Weights of a small GPT-style language model, trained from scratch on English Wikipedia: MLP 320 SwiGLU.
Each number is 128 + 32 x the weight over its row's rms, rounded and kept within 0 to 255. Layers, rows and columns count from 0. Numbers have three digits each. The size before them is the row's rms in percent of the matrix's.

# layer 13 attention output (transposed), 256x256, rms 0.0406, rows 3-63,66-139,192-202, columns 128-159
077:056124141170097099123125140114164109102167031140134143105083086137166153147092156148131115160165
079:126158042122169135089114117109086154079155100175166132120134203100161043118128141134135151132140
081:159137136117114086099178145188117108131141113114118172116175087155200120145170153175150104107175
080:138136097145123108151157142124139137104117161164214107059112160137105157135164159093135136181106
083:092089117090126133108106156164102098076128053100154169170087154074088114094158146150111162066103
076:166112148089117118128133131122158183143102097181086123179138115118131118127159107122145076126164
084:088118114163088114139174150172128136116190173085096139160144117128114158129144185101103178160085
082:104107124163139140076139112155095197076143090120114107144114093157147141112150130179144146145083
078:149142141109116116181162104116163181121105135146102143157143126214123132087231108141139137098134
079:099133198107098155112171139162086084103147151116189083198142171128135149169161129179125166186154
079:122127159133118127145116178113148107106159119159130159145106101143149089119124161179093172137134
084:094148167182134183097071130193126082110183145160151132092113130145122113129134116175095111145142
086:164135125157151133167212145103091119098152117131094181078180106152139176118106118141115155172152
084:097137130039177110136166102146158163159137131105149120140077150102094094140132076059084116117104
088:098154101105145155129108169145114088106199153156194113159128155158129057146125143159132099124125
084:089081119136157138128138154128132103126131157134149090071141076162117181134100176130115088136116
075:064153111151120110107110141176027107064166112188125141177111107123165140174117133166088087184161
078:089121100087109133085155141143097135147122159055125144087175137162090120149084138109182085078112
084:062117080072101148075127178147130160134125153187135074136132108069192136113145120167102096138127
085:079203079155154132121114149140120179111137149105138179189085101107059118092148107065106164163129
081:146099152128109160082171091076167151101139156136133154095215118143077124111138093142127114106043
081:104159143145123056223069076149148181105109087139125143128067116110122128114130165081127097112132
083:115202130099107152162152096146166135186149142126118170166114158121127133101148124129145116092132
084:187098135127109115159072097127120142180072134109142106105111160120152147126110145138087105125170
080:167114103090169107073150044138140128173147166172078183189074137114119100158109098157196086130093
086:119170153078156124117146128159136125126130093182117132145091090129142081182155134185155087123155
081:108131143106138139118039146149121124129118092086088125120125136084113094170099129123115142136096
081:147111190102162120075170147103123132069111076129125198142114100124136135123156116167107132122128
078:114151120079134079137158134105145148146115126174179118058078134073130084125065131165164153124112
074:106131069089153067117165094155171146117119155167145065169150115116057117134124170185149126134160
083:122167162128088124100150139102213120093129150174139108118126127108095104114162076103134134082093
079:151125180099129147113143142164100144148178086113086128118146108133167083155172222107132135070147
076:116144184115167154178119200127162177128092071121126127171171141207155126143150093151120116104069
079:106165053070112168166111112123140144124164112132144088201101094060095130164095104091170133109167
083:198210098107150097145102102128180193174103113120101151087128149115182107109141111146111080164151
081:111149122138160123182094099093149151100159091118152122085104144100115072098087092091135150076031
084:123168077121092152192137133133149149172144135095142117128143164105162121113138128091158131097144
073:160070115127156137166088094098181086141067146140102140083129167076141160106122145148061117163173
075:127116128080126133090088083157118114139068134088084121072099096109149096116127109106124138067089
084:117110146084180097138089147167131117096149125104132153111132133072151103180127073143063110157147
090:108143066206152161105169195102144110139121116178099124113089138138136184075171142163203153194020
080:133103131154170132126194128155138057170163153111202123115159124130142153135128126085103085075150
083:128187116127140150157106153133107150099130162123149167101090145128076105126139133100188121151110
078:084069104129111147117145148044183146167067135173073126033102117132105157154092136147159108173146
079:164163116176117097099132143081149121190146138156128067115108178141186160136129086097131104128144
082:110047198149100160112136117090079091146117096107074127128112126153064150145140176072122095122124
081:177179114148151111146153114094107065128141119138085125074137165090163127142113092113175118119127
075:108087137091137146117148187115193122131105115158178110103140099145098108164172070114135065113062
088:146107173087120153077169147152134130072144073108112132139145119183064106161106039096095142127173
080:106145119199090138120171118154101109138118099148126078140144139150065140113142122107126102104124
081:113103073030136131141096078098116096125121135102101112086142125097104095130098166123157158138157
090:146088134167183144064182113115112139127121106113111035175186102199180129136152187092123128171130
083:117079130090131143095090149084135119102141150110194147135136112150140148080135150141191088177138
083:170142114115127143148104122111098109135109204148140146110156097154200129123187073085134142113095
083:083164169134109093092110088148145083138119108186098083130123153174166194171142079193129106086120
080:155158175141144095080122149178135108125104139076119103082137123138125085087101105161111105124085
085:092200136163164136085217071151141122126150164149181157104073125083086187073117127095196042105062
086:142152064095140133143122112159131162084132118145120062081210198115121119147155130090111204147099
079:125125060123189133081221128093069138125129108166120085130125150157214126074079141136159142081116
077:141117188125142106126147155089111113122111140171052122137150095099099145108110132115179120153155
080:156154135111092139159044068089145146111152107086076045167174112127110150136090141173063152121159
139:130168107148145158114165095121078140145142118163155100169074151127146179163127102142140135114142
139:149104132151167151123116152131110149163090222104109165142185124097151082124169064171085148090092
142:055112148140090116123175120163189127177105177090139168137080072157163130108108157148154102130123
125:121077126149166144121122122118139161101123155115144088127066186147062076145160116129076133178156
140:126119117143175090087114106143078117129109079097063184211119108106194125130108112144127086075106
134:207120152128104119121097135139148152169104157178098066133141110169152135145095133112132105211116
143:137137122120123152134112094115085082113127172091133095072155155192118137142076138122123154146082
136:107145169115127059105109077094130111166149120168128061164106106095097097155122087129187147096144
137:124152148122143130209122157123176090137159129161159109136165125138111072115103167112132107142129
145:101099112123076078111144137120045123135139105113146144084132138065138109173044175105128068149123
137:120156091122153120151139157123197130136127122156104168058167061171123204119153178113077124078102
137:122124148128155118083120114127079143180121120088127162086134076137116118134097155123148122144138
132:100178139123114094148154128126090145126083135133134159137134099119125097127149096126102145140152
137:128132141123132095101111090163206079147107058122182062177125101124107124165121146116076093161125
143:146156115176074114104192107143113112153152126156143166156151116179140110117122145170136132177112
131:145093104094138107092134108125158131117075144129107188099125094113117190132152164106171116131161
140:105150119091084143137146120138127115124158138114140175179083188131158111114099134141158155081142
144:147148101106151132154133130058219075118136141132141099135168128143131098032150131110167192121132
148:167130128162169105151108101123174133116111094170156078151110074114113163115169101115099142168166
147:159132176168158087180120077088185119145100166122160125122127136133123098185124133132118164113130
148:146098155103079112131133131111094132145131102168104052025144170138147110092103165104144148087119
145:125150123159116127171115182167160110116141113107127070219068122133167166163141171107129153120194
143:113100174160112175143147121088125080153111133166056152086159182167185139152164105147161119091163
138:145110109153104109194111149127088100137103151108179155121121163082046153155162110114110120181079
149:118197143127145129106164101137165147163135099123066195119120140118123111130131116130157161224128
150:107084133149113140156071212096153071089137139124119095118137101172101101094141205117171167125095
147:111093131132069129143166136111121151146121114084182098069205150124105190094148146160104117129124
149:131108140095145134165136117123201157118181113168148160126085150155180097157120141098157110123145
144:101143097145125111141136131094103110213146195157140012067092147108122131112143191152124107184100
138:111147099181106172108069137131116128184180134074114166163103086140116174113189154098111111083151
138:128137122155077207128127184140064088120141076132105150057074119128143148110105139123098110130051
138:078114148143150135124114149155066187168131120081094135134153104130120129153136143161131081144134
142:151167095126108196147101136086171145071140170125107078141128121121159153103111031169095061195036
143:127153100119064140084133043072141099141133171101112147060075144110126104132123122167171104170154
147:106128156124191108097138108194159165100096134081154094092156135123160157071119172154120101117101
145:070076114147162166133133134138086072130161179137132135168127147115039144148137135149148166077124
143:148149118117170141098117188148112106152106141113090131163089075104137111140161132128129096093127
137:132123117103194093119141099129058110144136124165142140098065122157202141152123107113098120154089
143:105203142124133089132166188125083167112163100111161117158156109156176079085132104100122129135077
135:124129087152182114134170153149091144143221134144182115146136145122148146154081135111142147168123
145:138166101191084125135123140142123126147074119084153127101132157146119083095176143098179146062103
139:164155175161130089116122036156118152085179104109125135177149092128111117115113114103126096058172
146:135123108122045128150105108051124151109132132137067120124133159083134087120149111186121130197141
139:132092160137129123105140137123152111116109073114140078155146106125116135100150113149083171088158
138:105135097100173107121094107172074097061141122165123116169159119126151130113174170108089123083113
135:111101131104151185143162124153129153133106150126119075111099111115154101103117179186099185090097
137:114155096142116130101084107122174138156132136182193111135086150101146114128074137177111122125145
149:132117139161127095102177111191179166151112130130122146193108106148101144131110167142132091115121
138:132151106086147132093153037096119190091133146099124144059101146125120158131111136135155122174151
151:128086134136136151208104118128124105135132179132141165139128113159157151067099175106116142140089
132:121140151132151137123113124085103121062106110127113132109183173086165103097132183128088159092090
139:128143117166065145146134115104096126112104092120119193140150176114148131132138104198097063140083
140:117114126106135140151055143105095120125184141150138138098091133123031133128104105156094127136155
136:178166117155095135145106108136134107067113127119069063118063108122122110101122122114082174100059
145:136180107142092129116117126127177114164163115130134149163120130138104140088093145120104123101080
136:160083169132153108159108131115148173138166096090153173133184147076065109090193151063126166158105
136:156172106144081142154074120100110079114184091210154110122105089062116196201149141140126106103188
128:148135115088122118096107188101164188205130078095075103099128136164118151144122100118045142120096
140:158142168156092106125141164103137105195119122124160209145114074139041126091139134147129083099156
147:127189149143096173119043116141178099118115101100135208124142161111094145194171131130100107119115
146:117141064141103132136091156114112145131161146103155181111137118186054127145124140137079141155112
135:114087149118178067090163146192117119139122095137131133079074134107094052153156183108165165082134
078:163142107114074128119127161106150134144121068173087122099125063158127170115164156117144178144131
079:102163150102131101129145076131153123165094090134143146076191144153120131088164118168161140090116
075:110102179141199142129110116131133100144143146175096144108173184119141151115126172142132103084131
075:089135125090117054102058161117130135120109070165090138133113131114153089081108151143139104157090
070:098128144165155154159145155110106111175118157133191144024150092141113192158106176097165116136152
076:129083096103186150135186123136163106144146147168094117093136201087175142115107145130099093128189
079:143106193137102147106134144046126121138118122156126111122115128119121119146089151098106155105160
069:122105155101149199101168137155148101151079089119113091129085159120122082104132120133058139147127
078:133083120134134113177133096119138087126086087196074124153121119093170100163138089121155126105190
077:099123158131139117121182163132138119109141166156121144146165139111125138170120132113100067101206
074:139147127167054176199141140112092144136076131172154220176168128162115156088129134084196107165136
073:137192143169141167135115096136093100145099131151149104100142083187150102127088129184167110184059
081:080158123055137177130134135123109125138106149137119141131109124075129112169123117102172151121194
084:102096129109181156123166134126178086129180120115085128062058095143136075162127154160115144075151
082:172101131098102164184074127068130160098113112169114130170156147150104113127119143093167105163162
081:150093085190187138147159080167114122104101132145149115125203137136207120165119067066127100103146
088:112088078120127146117175141142162124105143149142129137091120057133093151140145129082133129120093
081:164127193132097141138188099129154082124087110085161134165155102151145107091142056088233139079114
089:197118034069127107116122104100093134135114096135107128161107087166101173116156156202104193133116
088:111074133167094126158095145159119164135066178121133139131084130123077130141079083088079109129167
089:135113157127094125092121133118197153120132129171147103157048121128138105153154156176209129147095
088:084163171110085127126143125151134155151125103188150102121074104168150129215119102076112115079131
091:149124119145176120161120154135162150134091172176125169050190125158096150078131088175155158096126
# layer 13 attention value, 128x256, rms 0.0424, rows 3-75, columns 128-159
113:143101175107130149127161062114138121120125192139105172143171124102150091114130075103085119099099
114:060126154107116119139178102174129086152136149159153182160114064145139119075113137125163174129151
110:139090145110140158150105118073090178136128175093149063096091153192098169134104070079074136161146
112:100158121108176097109149139108065177121150110118066173193163164136169176138109118145137150084106
110:162122106107088153091092150096171136127130157162167073115158138105123070172117143122138176168157
118:134179128110106183109097125143108119118139147103170155080157134159131120124080137130182146135109
111:144168184152098078138191157143078098165136170133131104108139135148119039133117083127188071064131
116:132182084120136155224093155083167100110118149133176122164175156140088103090105158106123088180099
117:115136117131039058090134088147121081140131090096125132116111136068187126146081113127123058139143
112:127119098135140103167142121157141130128171102124060190085132097182122148090136168108119171085104
115:066100114128143098122154145139088134160124119122133173100100093083158093129113166094143114119155
113:101134145173075105143166146081120142091111085134125125132164090142149124181147105173133125143149
116:131180137134143091130115134138136088128099092115128113124143101144128114134178142143110158153095
116:134148073225130135105180125134094103179113139152156180108179140139146132090121129130152166204111
115:166132093036097097113101162121121134111127139083123165115165145166132170152111186108128125143180
114:120149147113100150133133125149098074117145188083202177128113170105100129132106167147125135107151
115:154122158139143156090141132129199147105117116096150130121132125135145115077170151075087147099179
115:176139121137169135127106130158131135115108106153154050133115079206157130161156098101085141210134
121:128106163179101201157152078061163194110100185098156157124144116121106162154105134059121082126113
118:136114155136116141074168107105168145124161157190103091078154169133147130128183147147170102075148
114:165103082146121118150131205174172073171090141170113107193141128067109166165100217128138137082124
113:130067204164110155112153117109146122171111103190077124154132161112145139216146086139172146132135
114:096174120193083128212137098163086111143094193149142123123120236055058146150111151053116118191088
118:106123088154202143115164088079156140135092082135085173100108114088102098139145143182151167163129
119:105078133126119145153091228078123094134122142131131113113135100138142106097158201089135138160147
113:120104094113040113108116146126107119207179121053162157111176127122089168030141176127083077188080
120:079073147090134156153132113120157128120193111130138142098105103170151125193124144093134096147103
114:110131104183140121137153172122134064219084170118121009121095159145120147072089126155133086179126
114:138146095126109180103088116126095115136119157111079160149139104145087162079176158144102143139154
113:103129153167127212116141159135034156120164076134124126071052109127171174145135135133118137146099
112:070136138158135134124115180117081192158112112137112127117127099114148131108133107147141062167141
117:148132141091073128155091190147152132082093172148078123132113140110163143097159045089134106180097
113:077125135135077072056096080088147104089126185143140095127123212153124109137116107116153140127149
115:153187137104212095070131096209151186116092103155139099074163147106164164114141140173173116121103
116:099125156166104186117125171153106128154146132111132157185146152130049150114128114097104161101136
117:123138186147142128106144149114127124183114121089102162124125104138148113167183142180145036147136
116:145133120132125091145155095074068158094145135116110104146095141111166141108091130123170164116075
116:108190147121151093186149182110119121084133161134170122187156150120122078144132099133163120115101
113:181083072141181119165101163134138130163183107107151152131167127144151134159125123147135128155076
111:122156074167091136129105107154137127103129157091167107075112113153138114103179144116149142061141
115:194124154058120109150108090086091192089174084190151116161103095100137142109123135114120102125159
117:122128072161039136140130162096135126111149091145074085108080179062093100077078107134129145183118
116:134084164125155106177135158114102121142129110140097089133113125120107140084159083161067165109125
117:136150127095112164144153170146095150115165090127112122154127173169143104129157182160151131116130
116:142109159097108207113141106143116143099057166150119108122094067107134110072126160165076173126081
112:107157127141131117076139145177151124143131123155160118092083166148152104129127134141107156103144
117:146129110122133104122148098175140119155132104136107174150132117136129160142100108130082175129147
110:125104091065127082096157089146139205093091177080158144127143176102174151125119146128134113175136
120:158118095119121133156143091121139114098085134146182165143161108116152122108109193083101112150159
110:095066127161191107147080123132115152078152116126113177105178200090169167136163121096099142108088
116:155142123180112157151133119121090150123149134120144170097145145143151141110147115160145082151079
113:117096137168198117094086095140093088087156112172140105074119107091061162141102166154067103134157
116:151098086200125143075080105130180137094100114133098084139088150102101145119106118069154156109114
118:067177126119129083153108172147130108172192113119124132156124114162145158137104122118107091114093
110:154081097143136096137134080123139128150151104151129131132111149134151078127144119050167084210105
112:142121074110126060206078130140074102067161088226120132147118094086142161154117150139139104098162
111:064126117125119114114108202103157175159118098143070116152150126111128117122074173104094121126127
121:140130169176078130092114151150175135200138145188201204162086066152055121108100068165133085130112
117:139144149150129149121052126122170061126080132097106182135088151134105115171191146171090105120161
118:162152051102088091138103113132132086135172110082180143102142130151085128103151121132095120118121
112:161116150101163039116109134169108121142136097136142148077087134117141068153158157083163128099155
080:142112045078146173074146101175129153108118127121129110152176138166106120166138105192147190148186
084:156085114173157137087151116184147079096121129187068109136235103125127117128180085164081202053165
082:122147142128130124104069118140113095071142102137130129147177144107113172169169130154074070109154
084:131129129186062124128100121217096171133143115155075172091112091095155098105115150111175104040084
082:158144137117143145092160084155108090102101217147133193132113177126144119106128151118102140113094
076:158158126082078102153089119102123178088120125134157138137118116155142164066177172190220107103103
082:167101115157089085047131046130134126134130111086154100167157194148080251132122115126096151062134
081:154162148114167133089063114078132106110131100107124117095114134126128127126125161171097164181119
086:137070087127162139145114118148112168136122081090161121101127118146175149110135142125086105121105
081:088088099160113120092108206067170123159135177152197162127166083124121115180136122150068144163124
086:186119128168086100170052136160139137195183141094144114087167091118120134067080096125183164152152
080:144067132141126102176131106127158129126093140167103118125090140101111111058212169152115069097088
# layer 13 attention query, 256x256, rms 0.0285, rows 128-255, columns 128-159
097:123087098147141075112111101120135126164129125142084234140184130060157081126133142172102204199153
105:173154164079129174147159121115050143149101069145138121135187098151162134152160093148101115160104
100:097135167166150146153161116144105106123098182126155113127148159141041189163098155151119134148113
095:141141126091191136166195132139205068147115135092099143122104152122112144118109084143118048124166
091:175136146175133131122150181151131130088175134117101082129116099137078134094129063059185124083160
097:131142080130115082125114139137128128178108105139088159146155111129155120161112123113119080084186
102:121134166142103151125147101141064109100052153136109125170176189122105111096114104145151176119134
093:147139092098157129167158110103145104082154131179116127123125079187111103074120097079091106145079
099:086158166169096110125130108130109146130102115138119097122201172097107083145138149180175133089152
090:099103154051114160134175127104159135089158125162154143114104070193112171100116159122122090127071
098:178160147163063149167172134127185108184101119153116165172173165103130126190174121189159131142131
099:118173136120167147113197095125118120134114152145129090170155115128156102125122110112065089118114
104:147159121140142130151091134098121069119070082142128121179177100099179151129139064214097116137089
100:046136173139120105193129165078096174104140180149069109131111146132133093160151088116101149098106
089:126153092164127113116084082142090160133132149130203143118049151092149125096176095146145109184129
095:148107134170086151122142155135117182063216159119128136172114142152105116098106158053134196088114
096:078125179125172094088158098147143199111192184137194126151118133165118084118185065071063149122104
108:140144109150139120135103150167118165118102204111113122099122101157110106115157102049133107064127
097:170094129093136129149117096161112178121155153103126105112142166160127137091132052059107081065111
105:105158040168148111152123174130158131147195128098173153097057095166147170125155133128130101096121
112:104146083070182104080181091101168106162185151110174182133125118154180102132143130138135069146071
091:144098106141105076147126157134126172139112182110115094171113102141082079131160085092122195089093
100:219097130210114120180109087130151171108092085181078137134206100148092092173113099125085128102157
105:114080157133127135087093143148128099088122104104072125120150160177116122172187098041133138095209
091:157127149093151094068176105091100149135099113103103094127145101138137136098141038154185097085142
097:054144154133181088149149126084132150128136141142179105149090061151135129071150054095154100137095
099:078107111075117116136140112131104208151155092123163154091145125128160147130122190107080104158110
107:092099196166088077150056124137149142136077112107096099153171133108075090131135108101080140147123
094:159130053198082152122115119122150108091112122102092083132185155110022090145120097137106165146166
113:166133149177064117193133129171119163076126169139077137134098161143103153117070099135142117118146
100:107110110182162072180140143124181134185028084155106101153139126111121084126150117132135153173109
104:158143144088195130102091130177089126155173121117102122107093151144124105171133087140093101054111
098:145123201078176115165154164129098129162096170149141103169100185190182149095205163123178131156175
097:122156122084170167139160095082179159116152113103076156074127137114212141170111182146109144132136
111:127109123169109135139086138164164113133110152162060134133144097115126129126138079178157117118145
105:178131137072126138136106138107113176125088152062097108175056143114144110117108115164043137117167
109:147123178058145115130157180192108086079191133079139157103095117114140138126109225186141088131117
113:132140014155167086136126093205166133179122158104125088179148124094118089081152109148113068110142
110:078113109139128136127137156141166113166169086130155117104123124106134149122108135154118152117102
108:159108223166167065154100133150111153086100117138123108173129126114114077124094113156170094173110
110:107085133157190133116161127125147175162149186134163169129116124076188115099069122112130149157163
114:095114088092108130089168139099159181078120087109153144174120144114124138128147100200189102140132
100:063154155149164155135169167179126136068064126100147126197188184148148093140092165109140134142169
121:117171093116137124095043132198111189107152146077157123123069155121087062109078170105144121144146
111:130210107149090167144188111114174157118145148175140167091107071143192167113132122124169118085134
114:123171090094082134155181082093166113173144075147126126104157097152180172144152140149166093109148
113:134145076130095145104140145097158119141109130044132139097145141086154113083107123161117089171134
106:138158113137106093168060100120086117133097098121111148102189124158097043164107104113144107083102
112:141143136126080135150121103144079113139092161091028103155155163134162128121151181163122202110137
129:138122150139117152145166169133107159080112096081079180136121152170151137192122111111145125174209
133:164139094112198152127126107138110193084120161133175164134143126094133184111109139154133135142150
112:135139156187140175184098118079099199097127119183163185166156150134122129146121136120148139141154
128:140101078092181162124122142110127036109142044179118141108096127175149102174139106118149158197095
123:085191138133053094086170078146173107131138111130112079147094097144171128100197132132145057127161
121:148121185071143099133074057156126125068157144150141176076111136144098169152119119092147127107146
124:149119187107132085188137152146205027149060180159119109105156131149084058149151115156111165120146
109:137072160068112059137115119191206087181155089099113143165094182114114106127142146146136149200150
110:158079114090147159213125121093168082121127146130130122171124173121081096103147106122186114117115
114:121107062177104128078145065127110132099137144108083129172148180115101156170142103121153172092166
120:133101130122143182196115105123128145143114085178122117119125100092126102128168178111135111089108
118:172109159158129128105136132113175111165165096187110149114110153117147149125144112163159151207080
117:160128186146090155138138137154141170149148119142128085107168145172071133121128164118081091093141
114:102153165093124120138100141125088135114130174068077119140103136154126106140124107053122134114152
110:142090148079114132145088151142163118151079085164070098145110136093138111173154136189156134139143
071:155097141092086153149165152093073166123131180209126106178105118078119148133113114093178125093112
074:130076096111123087155070160166072167154117144110142149166175130135124141132137142104070128168137
072:086161073114116124106160147143191146117111160143128166172078103169100122101132138137101157110091
070:108134133144125200105106143140097069149159124114138127175168116148182145161166102081128148149089
074:157140093145138103166100125141168108146102146145140115137146141124158143108134105129146170117095
070:115076157083146077080133118077096132105060143151122075089135089065155133078093124163090137101103
072:149170151127073122129192141092107152058177085132129070207112099132120126153153088126108159156112
075:137120085122100114088123106155114144141184101083152101145140136116136114152120128168038108166131
074:142155206161151129142113149159129119121107161157158166118169121147160121133080142120106166127099
074:156083116091142083152107185117207089115121139148125138175128103127096123165162168121133067181136
077:112111162106127181101102097132165117127136134131126118165159162151118133159107125109151115094104
071:165107066126124130168169140199111088140114057114085148147127081117150191121164106072156077125190
077:107165108142142093116134123126131090162080113127195099161081132132119169115174124165069112150137
087:151142151143119129180132147083130089106128104156146126085147125115152114094198114111112161146137
072:146115121134139062123129134135074169133128040077131117113135153123119076100151148142142125180184
071:116159168191114134135137132122081110128130194147142171121162130180145108125139125094115107103084
082:157131115109124110126144096150180131150081120066150158102136114112110099143178143095089144174219
075:137122127151146106142105166053111090101079138130080156112138068156120098123153099087063187107123
075:175103079071100150110111102083116139163091135072141118147103138160095149106122140136092106124134
082:153105118160170093105157149126170110167107051158089105143101115113094100155096111146134108153141
078:136104078092139087106152075143153113148121049088181130142138122124145159130154153113154062215102
072:168112153140064083154119152136160086115118174188157135086151061149113098137176051177167169119167
085:185170163196154113050174094060188124157093127197196095123175108173139118154166133171157194118103
088:141145173169137169129137149175140112126194078146122119097171099164119095114137115135076191104148
085:169159105076097145085190079108140113129097142159107110142111148133105163128114120115195146142078
082:146095063152127110122162125069140138164163148170107133162141161132136150152183132133203112168116
074:073123114129156129148100166189204188151157127117153108146139121063118141091123127186027123146127
076:154125196094104102154057190124057150143126160114068110104147106136061109059122087083136118119140
083:179182183125114114152108101114086131095123189131120127105182109126052166153143071180139178136169
078:123105107128102130139138113140107080108191181138125137156049172163100098133126118099077161104082
098:108073179140113098154171142048116134151084127171114062147119117123098094116105122122092170112093
088:134141143147177045108135112163117165149155137162116159075088139155168131167140177098138125119119
078:031113146127150138090192175121135136152161132144153153163080156185197192163116144104114103143135
083:138150120094130167096142143110140124116165104116170125103131136114185156142116169189175124184187
094:147163075121062083123171133160092149088142055117103115136121098107163161137127092132179081112120
091:119134100163161109147139084118113136144059053113075102151145152134179120183109140187117124156115
092:143049176128185105167073123167110103107164084106136150108176094110107060142089212105119108106127
098:100155133173102115123151151156216069120128158117057081140101125117139142142135134145084144154091
089:145188119166074158147109122085164156170142150138134105128159093071116187086115097144166119154115
096:094114113133135139144120151114103143180146125143140134149150115107086141097097120098159113170091
106:139093141119134166114161161108116126184123107161186152136138138129160159111124122152153149130132
090:141121090138121121168180097130124113128104171156102118178113121130084184106144115121173122145141
102:162163081127167156160145094161111153096110139126144091211149128152166130147123150125192135197108
125:144142140116108137097058150127104144136144139114134155129155161088114092124083139178138135143079
110:138171118150092126129129135138163146103156189122139170108109109136144152127083121120203079132116
114:108123022100086166143127111126139142166211110091186130127156119103107142117119133154172157109157
119:117104082081138132131171177065132112116031164120140114161139117125162135118152161131126106149153
123:152153120112105060139080146181177099095129068120082160098090151088106100157126119111072137070118
114:184103154150134138167140092102081157165123154129054134110142117094165148139107217156171163111096
123:125096147151097133118163165160175177134096063159095131138144138150165101210136089097166122141171
120:137115144134138150179106154160132117139092111165144119131108156132130141146104126164111169127115
134:109140112178116171188096145078084179110190121152153189161159162090127150137172099136114177127138
135:171166100153195155103140140085127099128142167186134133146079139146087128124108109185124118200162
132:102201115155082165109134054159153110104143103157130082136142071129143123110193137119145064173150
131:158145136063125139083107083165152102090142123104094087125177160159134202179106107142166146089093
125:135140154133203175159074149124133077110138119126098177103151126138076063086169138128066107106129
132:136075160078121060161146085156177135159127135052100152163115134111098093115130148125081113170152
127:196095141068128102193116134138139107122167194130160143157150198100037083134148112127151128078097
119:118140067144099159107173104133137076163127135100081154163195148129161128143115116103101107076107
124:127070171166090147179125125144122104149172087162130103136111102096113122149150171170078125105086
126:105095131151143135090139098106124141132146119213204184081108109096151119117135115116159171146059
131:117104126101111120089164089103143177134137167098130099176132129169150125139138161058138086072138
138:161170189122103138172079131157140157177110144092069072140138144109121099124080129082077114140151
127:121124124104128119153064123148166142132080149124105120113110126139163114163127168137160131140178
# layer 13 attention key, 128x256, rms 0.0293, rows 64-127, columns 128-159
059:103163143118141125126121080129216146065090127076106107103182136137126106151183148121103100113132
062:110153142128161121137096086147154059132135166164165158103051158182148134101076080137150123119184
063:167085097164082070151098179108053107132084099134097061153201150040145141133195163144151116111142
066:100045118115123121080125180186101227074180085190125122145134131181125160067130139101081079135149
064:080146095098121089126141167127056156129097108126139134162172151064142124142045160103140128026102
068:162125153132066167180108162105156104116152127109117103090146128093082127104184126127091132130096
067:167118079162117127131125137088090151168073148114184104073116112125101140116118092139157161085142
065:136104176151058139138123131146088126194088126134147109160085104135123097179153152122193141119149
074:155150094097028134151132190083166178155107163099124134100157186066105115117182098091071100100157
067:107107120163131137138135104159079122162137110119191114107137112140117114125161110171091163135207
074:119118066145130143146102131095074177071165117103143171128162068150084105128099140086136108146087
078:130152156107132178105097129102133127135115128150139176125110114150103102119110164107090173177083
069:127114090175124132168121081115121127145121128095146118135126152126126109181092118126154166200135
074:102148112105123141147150141138093094153071154077083140095205206082158206137147123123130138155125
074:174127157121062136156158170044106061135070085134086107110109083107128169166080126120151131091085
078:193096104134143085137078088146128131167150170117112104086145129079059214101082136115126194139100
076:154100107197129129152134114157117126139150173066037128099231148069117159209087117144180120102084
078:168101154169099108152096113176123079132187151137115116116165162135086111107121093130133139057124
085:119137209110126080130108112137137108110083096105131164170173109116139133159158128152083124147130
080:128109124078122177147134078027146141132082138108085169102156114087154108155136119125135091080098
082:132079193130079133108139101098147147108041095136078097160122130159114102142085169138077100159161
079:135121078059087131074132103170108195164124108162162181073189114066109129155113129167144122131112
077:091110120126058134123164117054032117100044155113079104170171100099136144067082112058045140131152
084:137117131162116104162160100144144085128158195128175125082143090110113081187157113142127169116103
082:056124123108177130077127100099106107142121078177120094137164140141137143182120128172099132132108
079:192110175157134137173114155114090155140109099104103116119133136125166137098093103126151125113068
078:160097121177162108121173111168122143185168082126159096130106142096146123143101121158170132194070
092:138143146119133124131128124142083209140120067082139216096126138131134128129121088108162181125161
088:176078126169167115095150161177110115166156130112142122131097165130154114143134109107189167134093
082:091207116136201118142142118146133122116178143022108151137173152105114103122184147134110150152097
091:106106115213160094153108116075114130147082039147115134169139140143124173079090099102176171119110
093:129121109136140086173136105130145160114063088129108143166154158093108156097122087108133208149123
087:039152109180125134148162131176125106092110188214105159160160085183114138140109133113156141160135
090:105128144111093102149112112095178116169139158127117109121110196050156172087129146112051092130180
097:143116100117160146141101154152126160086134106121158172127143125123147153141128097109204127072061
096:171165118168160070090143095122126093103206148088132114111102187087209154087109099098255115117164
098:165087193151166106173128145078129111091128153112142126128074166139148143140111084159170121086141
094:148152094082149163116111154114116095078169114118165131112174145090151097113135190145080188033104
110:108147210140136116117165112144151092133151165094175102119118175171102147133175134089127141156151
105:154121094149099085124112147136093201060179078169109084107098058115076190108180088074137139114134
107:151066113119118195164043126117115118157163160091103167064163106089188103186089205225117122117084
121:088132124176086095157113117137133153171097092145185123141208141102157146104128104100110167123141
119:123129043181125146100146124109132075152132145153104089167135072179128182106149121109141081117124
117:116194158135178087141164147163122106118146162114194106144121161135133127122118108117146109167200
130:118159117114172118108152096133177182063115119142149184191108130155179126156093110177127110162107
132:111152098122118060069061153083164091118184162117112184108182085079180124076089182171140146125135
129:118142133159122170121086188074082119159087138129168155061113073091159193127172145122169107152110
124:145119129122100137124118097100099189187144091115116162120168080156140079169107167067149201140089
137:162179132094125121110090135124112152127158153170088134128110122104106148121105149148099132127075
117:189148114134128121108202123173135121165084132166135088092184104127168125143121103101159177157163
146:155117083129145148156083106117155093157072135145123103175100107123106095130135123093074139157097
145:069126088141126173149086162074106128171106108097164116121147143091105115143123061135076108143105
134:180108112113119185112076154075124093152095161167092150120149148087100094124103139167097138158152
145:074165145149139103110177115152107074112126162152148117111028119154096131105137163151102080171169
137:189105129127133176111105190145085094104102164132110150087179130137139096112099089096110151156080
137:117133110113197126141127202148065197128134167103059128103083112136080094168138097083137148118151
145:091066127119166120121127148131136136140126147110167105138119099127129087177111129108052167148086
142:152068190124133128144192102153104093086095117087118177162164127148093104079135112080106132184110
138:094170085171111134144235138133137118085145178141129111080145110133175177079172146128160175172175
137:120116164156118135155109138140140147104162128144194110126120128075184053145102172092104119083173
140:090142114103142119126150147145158126061095085202183113113081113074140117151175162154105172134075
143:166103150129091094122076107156119126151108141108103123174189187118136131106141138129131121140124
145:134149110135208096160143135170133134185098142088117122205133118069126151076128168123177185097221
142:103186137141106118138116108138134122125189151136139114083123132130092123093097095096157153160113